Weights of a small transformer language model: RMSNorm before each block.
Each number is 128 + 24 x the weight over its row's rms, rounded and kept within 0 to 255. Layers, rows and columns count from 0. Numbers have three digits each. The size before them is the row's rms in percent of the matrix's.

# down: layer 2 MLP down (transposed), 320x128, rms 0.103, rows 228-294, columns 64-127
# gate: layer 2 MLP gate, 320x128, rms 0.123, rows 229-295, columns 64-127
# up: layer 2 MLP up, 320x128, rms 0.124, rows 229-294, columns 64-127
down228 098:120175087121109148123144128122123124115155118109104108148168136100150166113130130141125118143144129144081124090150156135119131097132131151143141125139094162108162171085131141143133128144098142
gate229 103:142101170124158180170179136166140138152110153121135105105135120137126128127120147081095162132109139097140146098121128116112108067117133111128129165069110148115156113104164145134140152127115129
up229 102:153118147111115178175193134168169143135078142121155099138120119136106141095111127116103150137116126137095148128105139130137130079128129140138103155117122120106141165131111141119137127113110135
down229 105:125135114111106132173151122185126097152091146116160101135130133109083144121134127083106156118153121115131125118151150164165136105162112145164119151111153127108139137178110148116140164119134107
gate230 108:132133131145143136130140113141129089115143138113163137119087107140107125084126132148112166108141162104092118120082124206148141125100123096127146156129115098112132120098114123151088109164149131
up230 103:111103155144114142123120097105108076102156140108152149155098122134121123113137137135079147125137092141124116097099142165151173114125138084154161144128121101128132183094113113145144088117135136
down230 108:147134138107124121127106159102147158147114109177121133142163161124084097138139096149194149081095112091153085155135140094117085102131169171094110141119138128117181119174134129132133160145109151
gate231 104:127104136110147136123147131173115139088149158109108167116137112153129115114133148127138125146127182137112123136155118072096141152133132151098166113112105148129138159101165081123082103126126120
up231 108:132111136132142142142138121113123120120123145108149088115136098156151169173120172103167120151111139140111106139155153125149117130134131127093084136172134103127127114120094141136110172162130135
down231 103:154152125154164143136120119126121135139122133120144080135084103162129161165076178112110126178110135160143141116134102125145133161141136125116077114146096065127158119142106141085138164146155178
gate232 107:111163113101141132163089132099140204120124158152113146122122130152130090122094141112166145152131139104098173122105151106138109089157131117106121091110174122073150104110146136119142105109129119
up232 111:136142143094118136123113122109117149163120145129132144088128120168105124135085123132129168114143116121175180090117127115145139069143116131151114152124138115119151083063144161151141146163126117
down232 107:181140164109126132134111119139142134145134117121118128132148128154093120130080111154151146137136107123191137119127136119143153129146142134137100147093140130149125099115087159141123141110120143
gate233 091:128097135136123126148107128142097109126133135163133163138147124166126102127076135128111082121135124140128093074116108160109100125096117122118111090107151123131113185133117136135133119129116100
up233 095:151122150165185096179148127118116140128126066148139102147137105110124117123133142136116113132103113146136159089124129138077143109114122165091091114117102180126135107152109162103193116113117120
down233 095:134136124092114148116128109166116134119101140135116127122164155130136127143151121106183098106096166129146132194141090147156126171139091126176124109120122047160111133121163161170069159149128118
gate234 107:146107118146164178119136151130099163085079116139160124175085133103098119105141102180120169125106134112076126141122097089135130104134141137147102122132121143104116098086139134147147096117105145
up234 108:147130128124154158139143138152175105133134104126091101140187124135124132123133131068126105135105147160180140089141129169103100125076152111162147170121105117166141165153147151159140114155153126
down234 102:195173115133131150123124123165139147128119131109175125150113069148087160132132106131174132093101119122109118155134083169154145149116139161110154137180129161140136105083139151129153115153156162
gate235 097:145155137156103145105135134132096124169145150125134107098122169138112142153129190139107147137080127104143117127146186095090101196096149092126112131131119130121145099152117126127100143124152154
up235 102:127113111160116142087147131126137118178120147139149117121120131150133129178174215146132161163138129134120106132123149151127136155120173133121132115147080122148112120128115080128132152133140134
down235 106:160078051147107132110110129123134106167171160143114094104127151115146146143189136162115144163111053139123129124123109140103120129128148162124132116135106121126112140142137114149127170134110152
gate236 102:123147110141127094108131140129109137132142141156155110123103163102111103134136126108099106129131175149131096102112073115182125115107125116168129099091089142157154125164126152070112109083101100
up236 107:138125147139150153130135160135131158117129079136150157132108069161144131127130155149146144101145099116157132144102122100092138131129133139126107115135138086130167115102108147170134184161137119
down236 098:091098118139125089099124126134133084123110128146126088126150142081113102117140126129102173160138145113111128140126129130126122149132128127156120154133125108151133133123123128059126114102101123
gate237 110:134159100165091097133119094129170106113119158175125129148133106158118146116141114125133139081110115138146118142128112134135154159130138117106159143153128145143169139103106089115125143134121156
up237 102:143164156148122117162107089152128123129095147198113110175109117141159128087170118105124148126105138168162165123124123111123111136161126090126133134135101141107122128120117083056135132135084146
down237 100:113131171118131132144094090150167136100146110167140120177137122119128148157108117118103145085108092102120126135155128133105102173142149151106121127144142121122149173099102094116156108129080128
gate238 103:162136144118141149162123146100128132131154119103110091150118178133091126125099181107147151114178101120148119102165140138111157181133144098132103120133126178118093127169149170184126154147106123
up238 106:129153118118135144171128108077112151159115103121129080137161153173108164125095169124171121112107112098154143106123130177085122168121179104117102135145133153129117129134122154188164110099091125
down238 103:132115111106152155175134125124102160183159117124159099175126140135097173134117115142123126095126126124122085085153134141116114114107148085152166135118151156142164148119108176187145124117109121
gate239 101:116117121138134099151123121151099148092096115157098141098163117131151149104144125104133094136104122126154111112150126136102121149103127104133081093089122156123100147155126120134116091150104146
up239 095:131127099131132139090145159173114114132122101142142129105120146140129118110138155138147174172153129147137119157146101146153104099174107106154156148141139105111153110148155162131145139111103163
down239 100:158118102122133112109108151176143127127126118134159072137139125152133090131084172123171134120121124118160137132138135101119114112141158127124106128123178139148135139181152123131113140140116106
gate240 093:091143112160139082128128144141159108110104165127132136200148120104160159100156123113146127115121131082186103119152120136107133128153114106095128111128083111153130161162108111160126097125115086
up240 101:081130103133151128118088154140148109110096147096094143153141103171100155126127133131143126107144152100153108123201096160133142129116121089070117106120117141132125162138145149147124132145158132
down240 096:069174092116120109156092145115104166108120119095160078154140140126161155128136123150163082105131144140138118127126140120107063112143100133122146118126096154075145147161118125137108107144107100
gate241 085:160078134107120160120142128100126102127114111155147137097133102116120106110184110185146125114095129095143110141127131097152123101154145150124132100091104085107138095137097120115135121126170128
up241 085:159091149121110167113130160111124106146111122135148110108141145103119160109164121131107124125128141093155114152126125120128127109166113154126101077099116105123153095126104127125117136113135125
down241 096:091101104092127151114164155107137103164153081120161105133153093113141153085144115131147129135162125122101133144156149143103126108147142135153108110149123085125134091131122082110168099158185144
gate242 092:097080122143105075170100111140095125153129092128097167135182137142104129111145140134077161112129116114130125128102136135131159145124163159118133061159146123120129162092106173127148126156104094
up242 103:133161129136124149099123119133160132154086110127145120171108142126117115086155107130138141125138128097113145173128145143142126079121146178155128141099103168138149092107075161120161211102131097
down242 101:144106095083173092134164104130101151137113101075158140122138123142127165127105134130116118122112149106152132117113107110094150147128154133073150114112106044123132163135134122170100110136162121
gate243 105:128128177144103138083118101135118140091129102097117138083105128127140142173153147144105128122152149124127111133147087121131187113125142118166167117130102087137140131148139108135140118134120122
up243 101:106093126125141146149118062136102115104137153109106131103142089105145112081148085126128117133069111168135155163124115126111120163139131133137149133112121118070079132151098156134139132143103113
down243 103:123129133141116125105125158107163138130108086129103089103133159174148124116138139112108157104175159140114125123174124163135166111095117124103077150111110138179129117148140130106132103123143149
gate244 104:192090155113117158091121127137116142106157101154091118131153160194124130130126092136116121123133133099128142135107132122144114145119160099089146119091104116080135120163127123131143091141133143
up244 100:115111086091153129110133112111120136108162166150122122157092133122130063123125157134141120131161133105145141069123154095104129136148118123133158137057099119097131104147130099162077128118132139
down244 103:106111082133140121122079096126145123128179120114148141150083135118119124086117155096134107136144136133119122118142150119165128155104111111142140165104128146117126133135111111105090153090111131
gate245 104:115092141151150112132142063112125161129139128152137131126128134138155167141075112085133092127136133137138126162181149115154160113124154120145077116141155146106142106122140079125135088145092174
up245 103:156130136212133104165130131118129128141177151109145138132083116162157120141117097098144072126115133144150141102176115136129134113112111131129101118112126141131151113134096114084153102118085167
down245 099:161121082168114111155105142124156105100171113116169116127094133132090095131149094167106096103100114141125110085158106091127157143117183156149143124117144101124153121136127147095130127080133124
gate246 098:111133125109153135117147115158133173112150128149109099108153162125074148124153088152153149150133127113135140167144118146076116142139110126121078116126093131125097101103089102173102116162069132
up246 096:147103093132132134165135138084123091126144173115135182138127100174117122118108133121096103083132125138136090127123148114137116140138121135152152163118166168143184128137147152105135128116167140
down246 095:156097181120115115149118152078110118160136134112134171145109145132136101118134129116141149123159126133127142120125146129122152134094142134131171124096098128158143143098137157103121146075138103
gate247 096:116105146106156191131121130097188146136121128112120128115136116098152099097101127119094113116127139095129152163125151106084174112137104123142118144113129139105138122113133138099091127146167151
up247 100:139143126081118145143111114126129128144151133116117118110139163139113088158153111117125146117119148141158195129135129105127109112161118105137118116154154155107152133083186116103109133124138132
down247 098:095119137130091138119153128163102126163111107116113111155138140133121087142124132123115108126131162144158098149110116088143136116131113102144148102133114134148124106139126102114140131121110162
gate248 111:113119122075138117122130098117118160087138139166167157105147117138157148163092091120153070130107127165120122148112098119111131167134116104128081101080125133126079124109132113085125139134091124
up248 111:146113159113138149080114116143097172110127149142090105150146117109084114154098119101105109133126051118165139118119140130150163104119156160134114142143096137133100108154150135126132145117124104
down248 107:113076093152141144134127129161104109138144119140144127153128086107097116128136123150157107130153150150141105122160105132115124165151133124125074124127124091124112134110120144099086133130155110
gate249 098:130147169129172111098136101127153123158143076156093106150156141134106141131102165108121120158116186119128176136099115093084124115092101143140089130141120094125136126146091114157099166089109150
up249 103:134133115143157105164156095069144124137111121136142130128155132100109137125122124089144123135095159099111129204146140098132130137122129131138159118165109135099132106140105164134093099141135158
down249 111:125143110110122139139120155115123123141167111123138127084106110126106143123118126147140134106088151117125117142110145137097127124124116091122142120133150138137183102143083130151144117146131140
gate250 105:123132133127125114130122161139075126085124145144156119109150131128163111112106122118082145106125146180133099145165107110131117112126103108090139134131149108112144096137173149130104177149102133
up250 100:121107129178130124139142121133123114147086121105156152151117111097139158133107129142121173134135136126144088133105120115112132100148154083176119139103118125091094154173155087116130112106126140
down250 103:121142120129139134127090159124126113087128123121166082104147137114157129071150124136113098135145120160124114151182137102126124100108134119088161120127104172128126137107158137116132151165119187
gate251 090:113112115123145103091104156134136178121139098157120149114095132091130163159152074076154084147126108118135131169125096145161129139102180120118152122094129124119145122139138123115137119103095142
up251 096:141143151142130172167173115121121103134108150110138127137169109171151107098128175165077158110122182129129150086109167110140117119123115148134108153112129154125100150093145134151101139172141108
down251 095:153161160149144125114122121135172128142119132160119158120137114150156126136089175111160123164090135125134124119098142083130167126114115160129136144110143194143095135093138157127123127141104138
gate252 099:140178090122096148086132125138176149132085164111141116132131142121153112112127144161122127120179143129141093104172145098143164118122175136101119145081161113155136116074106118128087140115110151
up252 104:136128176100107145094112113133159084143159116130119074131159130181141153093110165110152074111167126153137161103134148130113120107162144140104151138146154136108147152114160136144130105106125092
down252 096:129110089170126112132124122117097132124119114122156144102117128147079126129134122147124167144109096111146115124132130089131086126112091128128134153140072156120096155129115132151118172145130166
gate253 100:133109117169117107136126140155079139114150141177120158085178149123165135129130157148140135146054105120091111129129134162074112124145132126128097085105160146117141131141136125148117135124115132
up253 111:093093151180131135127137115139144138138126082121094156182175126133114136154166143150148144126094077146118087145146129155074128130065151143188143111131114138153134156160097097119117150116117164
down253 107:105075151117164131121122165164138098130148127156135123134135125120144141123119187098091113157062135151141116112163126170178125107098155141131110069104150129123124112121133134117155116106118100
gate254 093:183128132123147156125107110139123154121138130130139165120151140124151142132162136133158110118118129094108131113108152096138121094123136171117137166148157114135085121106146118131086116087060095
up254 094:123111123092116131116144096143132135138107115085125124149140138140170124115146165111129134129150118106136134085149166121147124130135134170133116149143127110116064165107140111158097132099146132
down254 099:119108112135105108113158153134165101140106120105131140112131095121103145126102105168126094136094128124099137145142110109143105089166092121138124117086108103140152182144107102120112116155140166
gate255 112:108136130145097109187138087087124148111107127092099120130150106090142168124148149133097148122120165121147116077140140169139120118139184148109126103145140105098094122124162110114069138114140139
up255 096:114104147144134118134119120101123151099151125131154152148163092132143107097157124127099148125084145140147161083168130114114164175112126149130117145136120103107104101210094097116139129087107114
down255 107:150114161119118130135138139121142108092126113121149115140132096124144165107156136157087131128093135129107134119141153089106118123161115194111114123122137086111126077136107071119117079128161086
gate256 099:079178138115119109126151135149131120102157117178098161193157133169163115155134109136120103070147091172095110156151108121081142127174113160127178164099119134143177123127116113125140102133119142
up256 104:133148118123159124131130124134161139120157156144105088136130154162098150125155101108132169128139119172144136120123081134118129096145145170160183152129111098125149088109073115136113082118098153
down256 102:147126130121116113166113102114126167102112092103150131154140089104131097153134085128147115115134110133128123144113160154144151187127121096087072112136164163124160155154160114147144169134186129
gate257 096:086121095119105103123071141113149144133166132171166120118127090114138148144129122121141126123128156117130171104159118133103104141138143145063119105129096131146101140160163116147127122120135104
up257 094:132164105125082149132119141127166099159137194103124127146120121116142160120125177147145122164124149106128107153160096113115113129128159129109110178113099096146116134125122152085097080132142107
down257 095:126099151152105146119121132115115126162103115130129131104107134136108126113113102132131140067139133161091122082144169129133148137150127114084141114151152156183139160106115118153101102137093124
gate258 095:094132130151153156116146090116160114167135131136164128121162111123116151122131169124099139184130131155115124122150051123148141090070137076120151129134115118132100123099116115159076153123121159
up258 104:116108183079092094141108156120101147090129120095127148106103157120164131153105109109132093138129140097129115102115177123132134162158110120141078133141175142131154120094164127121146124149139130
down258 097:160068162092090084107138117135124094139101187119105165114099203124156174137112151090157098119144128133115157119150097126129124147137137145152122059141152145128134109117145154123132120116112116
gate259 100:127086147144120141152117108139133118148117122110137149132121143117076159177129128128069141118144167136151146138168129101117170124092124139140138095123128133127133099163129134154105158118112141
up259 096:116156134123129090139082150144085142133162139149127140148110121121133157134098116111098131117110117112160111140077121132148148123114114088128155133162162138093107142091163128119089130155118134
down259 099:099135143142099119154101109119105131128141137140102120084176129156137164128089117136114115114067165139142111107102109152157127118150128119124127154165158165094135127138151136146121097102123116
gate260 110:115108168098147135139084150141125132123137116118133096109127126144153120141108157132148168157174107126142128079106171138109142143086115159107170115134143121124139165100150139155060148154144144
up260 110:118123065110122152160118130128111112146121158097123117115136146126146099136166118121101123131121118118086137116113118119127104116169137112136092119111138137153120114110154146057168130095113152
down260 106:102132108076159149112165108139168110105123182138098136113154095139127132122136142093123149122162153102107117104100116103069105148123118106141141154129121162178132121149152138083130135074134099
gate261 099:132125121127146113119141114128178107138142122114137062165107148124186149093125124134127101169133135078174124143184154119138115112150161157137097118123115150151133149100134137149129174131155137
up261 099:136132141116135114082136147143145125104080130119186122159100135138147112144131112119142092129152127111107104141125144112113140128164151092152164133113121102109130142114113123161141159105129110
down261 103:136117125118096122123126113118134140118114127117123099113124108109174105156128116134173098071119129136157097148145141106096165169142163148132087141118124169123118163110114121096122102136135094
gate262 102:127153122140164120129096106143142143099102155141145117142153141200166133117135112138122119122086170081121134151151101128168169120097147167183168110119103105144138134129091142135093076142121104
up262 104:144138123172120144100128113128134152176157130117103166120126102071105137103121105088177122140185078155148101133149125165123144114145094136106100125153159121107117079154129123103141143113080129
down262 102:165144109118112165109133112110169070142155084131134170142118114121115140121112154121127110146188144093136117099140114125100112104129126108082114139130136126134131125144145165129152132068093151
gate263 088:130124147101142119087093091126094105137138121125143118143045134121129142168129084149119173119139139127110127121137106146168118085144100095124164110088100097137123144100123147107114079126113127
up263 094:168137108149145143147147172152167158132121111125116136153139094114108103128070137136109148108121132160162131103110170126112150118098145108129140149151140150121138149138141123120142153162104125
down263 097:155148128144149174198130149170129099143112129133106171127150087094109119101141146132131143142142170124133132142125156138120117151111176107110154141142150126117126091092205098129117145153118118
gate264 094:161092089145128142098106137159103115123098194142159137106141103176120158188150154121159133148152168129119092123156113148126188131138146087123097125126133140093106045132103103144134145097129127
up264 092:133137140105124141095109126128118115141192138149126169144194119099124118065113199092173132138079161185158160103154118110114143144117119153146115099109123131148123124155154173131140103151110154
down264 096:139163132106134122109103127134138124121143155134137153127177122140106113129182213113166127140122154145126121135150125138142143127172121131130120065117114126107135104131120163116134112145136111
gate265 108:140078148136086136161127111134093154100091162095163118110151132108166102158110121156128094122135108120117109135113126161158149115139118176163137138105123165086132159108123128114114146135156081
up265 124:141146111123164155103107127120120115134137158161109149143098140134078151099141131107111154115141142156128130119157112106101125134090160077095095104116152067153114142156133110180134090141113169
down265 109:131154122129142135119096075116133140142134161117120178148132137147122097127129137113102143102083115153084123147144142125117141174095143111061137118091139092158091143123132077158124101088144145
gate266 107:158136123151105078125119113094117124119143125108169151151106118125125129118142178121151167110089090128122103122115162111088104124153115142157139133119074120107151132100143143081101130122131116
up266 106:115136117136150160155139147148146143157086146126077104090141145092106138128073117147112101111135147124163140135105106165118127149131086159093110127128100153152145136135121121075129132131157105
down266 107:143141103117129126124160098087123115134135130114126174132131063133091152124160163134155131129112133151141100092126105059127141124143127159084142100159097140116127147142169136106103129145118089
gate267 099:099141128140157097127144131092135156097146172105079123179142097152125152070111108126123126086102148160132119124136143111086131125147155130089130107120092174112134143121151142122125102090154161
up267 096:145164109152107141130113091062179159188157177138112121093132116131128150116121090153134153160131104138138146077136147134119111077146135174138104116102105134144134131096144114113138165085116118
down267 096:108102147084149134104138140156161066209133125165143146092128157099099143151096141099100140181136097115093120113127123126143122152122152084125153090105115094132152089065134097158125178130158132
gate268 095:104079191133172116136117129071148108108143115126121132151124128130149134122176083076117099112114123149149118110104101097158118148140122158088105148150107111092085105141143148164117126138141124
up268 095:153164053126131113104155132133087135140142111142120129130103140129119102130103153129113144152146109156098135137118156129078139121140120138125117109114149144156122118115143093093105144160137110
down268 102:173169120098077120136095144164158141153126151115112138113106172112099144128151122143130110183137139137159139175117136124142143124082097138084114157136128135154109153136065093121133129117152142
gate269 103:102116129110115120178125094158165129112154130113168157088134136148149126124100171144154090175146133107152139164115122120108121124109123113119118133139129127084116097143109157102136135145183142
up269 101:115146170098148127098131158145120156163160135100072078124146098154110157152115141129132113135161104104127130113149155111147129127130186137168148141141114148148133140097141161136093135129175127
down269 101:136131147128114129118131121145151161088150134124106129106131112132133128084145104152139096131117112135141157150126191137158123141104128130095107121085135114087120147167107110060131152138168185
gate270 098:084124139168135147117100106144108165099147125092126170127136115129139168147110093118117136136139111171157171132135132130113143164151092147164123143139094133155126124112166091097120168125121143
up270 095:080127121128133116115136120143146131135188120128119161154200123151122167199104085113128093145110151154151137124145142108104118095083107137129141133135129097132157135130135131124151160115142113
down270 092:154123135136142111113142122168129129126167182129109109138144094143111134129124134114106094151148122148110135103164099125125076159116130115135112120136135137130141144146073148122153107142176142
gate271 098:114065124150149110101139102165149168188140130152101106075115129103110134136107114129143093100099144153146139135151081185158132106113135133122143113132142127119102141146168103135160131149098107
up271 095:110124138120207151168104118132095178132161128137115155094198080139097169153128131146114120087177114138106122103142121131153120097078133133134172163139112114135083155128158114125140136131096102
down271 102:144182121134138108130152129101098134142149115129110129148155082126097109127115134109112150122172104121123089113085113124089096144124128115151131118097074131103109130111146151170076089108122158
gate272 089:137125125118107147141108137105122158137108131131099152170131130119116175116155094122140091071126111132119145184149127152141163132138141099134145132120086115135116127107188153128099120081166097
up272 091:152102150125091160116127115145135117127125153126171132082127129139144122127167108117107142124108154124142112162120133103118121131147155113111138119113165125127127124169120091094124125207116121
down272 092:167090126116108140144101093153152140083047154136135169097120133136135119117116112095129118123119173085134162131184123135102123136136130135119104151076132119149129082150149139139142115159145103
gate273 092:114111190116131135115147139195134132176096188059145152155109143116118125113120134116113125116150143121152116158112162093141165102094116170160153121132119121130116144124104124140123092125111146
up273 096:143136153133123144062110130093095169146169122096061140159126123103146103113146137141186110127105110041132139155142131129161119121167083176112138152144090152118150141126111130107111129106116089
down273 091:121135108138113129079143158147124116127143146103096140179106141138094083135136110163145117105131146121152131135140137083143172088107166130166165116123117119151122177116114128159116138137117147
gate274 098:139182115169121104122139128133136143123155169111091126129148138114117116152140131127116137140123111123160159134121122086157101129123136153165150116126074118140070125153193111125103177125170133
up274 096:150145103135111104091111142113142097151147120116114150148149161136126113094159140111085154162143103131156110084129141127094152169174108104109119127126131133100082155127189097165144137138202158
down274 098:180117109116110094108110120157111102162149129142150121092101128108133083085089130123086155163121129126144109075134111113150141151131123104116083131132142150107131184137133106128171130144139148
gate275 095:142116164110147156097129129172144153133083142132117120147115108147144127082121140115128133121139160110126113160156113110119125125069145135134121151120126114127161122148136108198114165154122141
up275 104:143114063140104128182136112132101111127146136140158131127145094139075115143141144091114115102115093154134145095129146152133114128171095113095159105106121147114088140087130111142129117111096131
down275 100:172109126139141152148133136135114191125137121126154139100128123132150105166136098138103124115106132134124121112071137159112172158188099121072148149097144151135105163145135111169142102120080158
gate276 095:126084154109119139098164104124100147140096119098128071110113106148146154142110133099130119161110154119086154131121084128150189134154149129140126107153094191122103169140157076141132091122172161
up276 098:121129098106078158088150098117167121108108092178055145133107147144130153095113132153153143129141104091130123162151124128154170093153127102123108134146114126153105119088130140124141146130116141
down276 095:125131150125192132136108113116099126170115148079127102081155122134131130118090120122137112136134125159128135082125109093121131124122105140114157089137180163148128118180081128106090116133158126
gate277 096:120088166115125151134123137171138130112157128135159104141137142175164101108093105092091137156085138133132144103113172078091170141109113091106124098131150148112104182147161124177132153131120138
up277 100:082144129103134128115128113138115156128120103112116111135140145138071143141080165105127152076137117171139113118166151136143101148102137135110093135163150123133130154135140120099146104148136127
down277 095:116135209115216153134132172165101106138153130116131143129076105101161119142126109123139120131169103117120123130158171107147143143137120149137112126138148126108156121120147160123167119102135116
gate278 105:127083166137106158148147130139146150099117142121145135113147109152096142123162111130140181122114153139126115120126136066112141117108113088153112071118126187116115134125168100119108128148147150
up278 097:135111119156140156108153088104110173104090114135167095140125148140131153092137124154159141143096085120094111133094095135082143112104107126147108100083160174135143158157129085154129112123121132
down278 098:123172107088112106108136140160148148168104106148114115105124157145125137117086132176157096163143166128122154103157119140154119095135121133107100120088140092125143141134084110131125063128153142
gate279 094:110148113177128123127107138132200127131132153105126133079075124114145111114112138111130142099146105148113116143138145141124142130107143078158136108088110055142116133110140133104121112105102165
up279 091:150129143155122091126079128137154130115136148102124137124092081119121130150151100130121125135122125120120142145136119141080117097121139081171136138093118116120122143143127142151118146147104126
down279 099:174156150101126118142118147097131104117143134124136117102113084117100113169145093144135091142127149099094151144130115183123105132105126107169165146110110138120105157153101109150118148103099122
gate280 096:121071173119083163124124096168119109115091112104101072123127145143108109085136141093166139131140095115123124141116178158123139130141137129116144138132129137136151136112123122097133126107120137
up280 090:140166143140148114130134157145105118119142101112128144159146131122122148128117152162125148103140182123142127111156074136156142083085146140145159136094123130136080154112140091145114154158135097
down280 092:111098146109107122137137153160120094126118112130140134177125137129104142116147137120181132125143127114132141151122130155128126121138133132148129119110122150151107190130140137116105168149125109
gate281 093:122096095125111129154119180122130156135097150137168146144111113184130136151134134134141143143153125151126084118116147067153124139119145113119117135163168099138132129153139098129107102122139133
up281 097:115137151132153142126105129131116100159138094155095135127169112084124126114127117162131116137140120145141131145135087171133090112117138127137123127090124151110160105140093130160164171119117127
down281 096:154144118129154120100161128144080097107112113137144095111117122110114109163110120116106158125114093114150142143160122208082131154151120157093123108136081130129109106085127125093139111086137106
gate282 112:153117137159109105133133191141118156102123103081143115123079105073153084169131105148094130110116102108086117124131124109116180086111127162148155123142172154176095109094134138130148124095148108
up282 107:162120103132125094109122155125112123174121141103162190146133133102124108142142149116119115122182156089131084131120149123143186146142095067140158098144149114151140121117166121095161181082116120
down282 108:089114085126136159125125083118125144118141150145061138124157145167142129110113176141176094141146142116128148139116102116111109101148144113135144113109071117087150129095128119115108167083089129
gate283 101:119124102108118098135119149138102117141120139108086121131140125119135092140160100154143111123089095132146127108143143103171136116131122129146120143137099127129145126144114121160081182151157151
up283 102:134127146087129134128112125137107126123110103128132151130154120110145117126147094167142144089125105109173123136143122136177118118088110109106134143117063148148116100140133138142082158134117136
down283 141:124110122174135148106140126100151112120158143141143136132114141139105149143099143126145122133170159132099127109106129141112160140177127142145120103112174093117117130117143113099191085110156106
gate284 089:104119116150153095147179142118099162167118130128109133135133136117171165093165146135142115157145111131107154155123153115152135104134140128163154119134071156148096128127158147107092068126163138
up284 092:150121132116119177090121089140128086089086143097076129110101147144092113134107057122119155149113132121134086119135118164127139121124073120110136132161163101106136186116146110138127138136150123
down284 094:113147094122126151102111134121136095093112090083099151138105132117117101173121109118139135115100122149138088116116105138109147113109138101144148145118122135144115167129163145122116197099132157
gate285 102:096116137138134120160121144141155130143135107180110119101089105092148187154098160139133158121182120133128086155124114139149126166114127185123160102137149140138123140134123073138144132132128147
up285 097:121105173140154132121137148113096133120107073155113121179108114135121135108132136099139128163122151110146132146153105175120135131084149134105094125105121138185138105152152135172145121112099136
down285 104:106127115095143122127124105127115136138117152143089150075086149096106172114119140142113105107147098155111143114122079113147082134118110145098146102167156125134097143140131103124136134122149121
gate286 093:108134111119125122164124143133106108122157115169102158139125188097114157150074110150146152146143165153191101106117112121105137125095163128127146105174142130124139095123157129099133141155100145
up286 092:152128124136134103118091167157123155127129115134137117087145089157143088100140152128134129105110101152063142164170142131102110160165076145137119142120133138150139159118136116168138097131124106
down286 099:105125130158112125137115109133138106142132127147136167118132157140141141106070069132142148120108159152166095148137098151095118105098146133099131093186105113088165087128139139078153109115136135
gate287 096:154134123164152142154137096110123113165184120107125136143136142146163131121177123154120112127130124103137140117129102103110116114120109162129145084108117121127162148165140097098091126127075102
up287 097:155168150132101071117063090134141177162158152124153123112114142156114100156137176162117125129115152128078143128142139138111169147175106119153117140126131127130124117135092093105121177130136114
down287 101:129075149108102113097103146143113146067097135161123141108131114097130118128122153123152112144120145142100124149156165188112130145137140103163117174127130148125139111120126162160168115097147160
gate288 097:097137122140108107151105120144169098037103116118137121106123142129084136080140140114113129163140144113129111148111099114135142163087111127144138141121133120049136155102146156143109129109142132
up288 094:085146089121160146106158139120097132135087175153130151133143150093159111124113123137135142097127115136155095157098145122137135118118148133156124119153143164154129143161092092161146167124091133
down288 101:076117126109082163129119144137131156095106131151144129110129140149120120136138143083078164135154107107155100148154110130140093101123130149095105105157177163167134147098096106112168151111166123
gate289 097:137142166154158153125123118122138143121103153160108178114115147131152117117129144132088123132116146117121114143166123159142160133104136124161095128093134116078078130076148078155114134140165110
up289 090:109111086114114134111137123120140123125149158041141098117098121096101161091145086158123120089095078105180111106098097094135128151100139115165148118125105091125091182141140151114103129118109153
down289 106:140128184151131131131131152127140118131131144197127177123151118135145114129106136153107120116141182126098135125144112172114106150134137132118092097097118133107126106088118090138159146136164085
gate290 097:154118144155137119147133090120095127078149117111140132139079151153116124146095157143135134140154134123096089098109124056117138109068114154155170108153123142129118121108153116112103183098135121
up290 114:101117098120115138145119119128082115104133140129133139131148104134141120107122114200131117107148129055110116142129130137126146173093126142142113152131153177112089140143131129190146136112163137
down290 107:108103111104115131130113131111110126093107104159121125166150090100137118103106092201110140151130095096161122164135163136101163159101122138160100104150118137119111095109131147145166126135146125
gate291 100:108134109161129102164130154063158082152147103136112133170112130135145069124057130162157115119135102072130090109145119120093113114141151194118133118160121142113114165120160146102116090138121120
up291 103:079117186115179132108120089153130137126063137136137103085160115131124133143139110072118115123108136187162172169126119123144138119120145123104100138126087168136156089152157131155144134149141123
down291 097:181128090109107122134109137105151114145161105172118131116064119148131078165106120160132144127144064099128044125114123123118110109101116131127177117149112136098123141111142152096111097114124149
gate292 104:103154118135108107130131089111165097129142119174119133110121139137145129105076112118129126149147114160125116132132147147136136147154114153142117107133153076155094156080183127097146133171145130
up292 108:181104093134154139116110131129132134107105112100144074171126127089169151131164136094147131115094163152138168177158165103114121097170137118127109187112105103113118135126117134113135133128097137
down292 106:123104141097164120111111106153137112154123149112150153097100151141142130148058123135139117156150111087112135091123105108168133153164092118113163076140129114116123102120144123090164112135160151
gate293 104:158116139127142127151169126117154096107088138075128147142134159127127125121124105117123125133154119089123154151099174148124128126084113146125138141103133080143141105116118166128064154092151135
up293 100:156127107127155140106097120121123091091110086150108148198110147158088129115119150125115112152168105117135132159113166105135120132136169143109159112151130114149149138143125142127126158151160109
down293 099:155122102145124115134123109139095093123154120150108158156159093154103129133138152109108150154129131142137131118198094117141155125143179127091067158167128103096138152124144118156156162188137137
gate294 097:118143114074132168153176110116144125147106119117110146065119144159149162143124122082133155178103152094120081121142103117133103118150125116119126138114153136082101137100132098127131069122147159
up294 094:117110137129184154129167146139147113158108107133126109122101129141144145143073144121124180171101127107138104125138090158106109096121117132130171109133127114084141093138157124136086060149144154
down294 097:162107121158118162154162116138159150133159123132149119189132126096141126157147142153131150113133137123098090103136144114120146095142089103119137106144126105119101116171118098141116104089133108
gate295 098:107111160115161128148118106111098157121125143106096114158114163149139161110132159071109143124127108106131155133162103089115171140124108113140127100165102148130151100185129178166130116093196133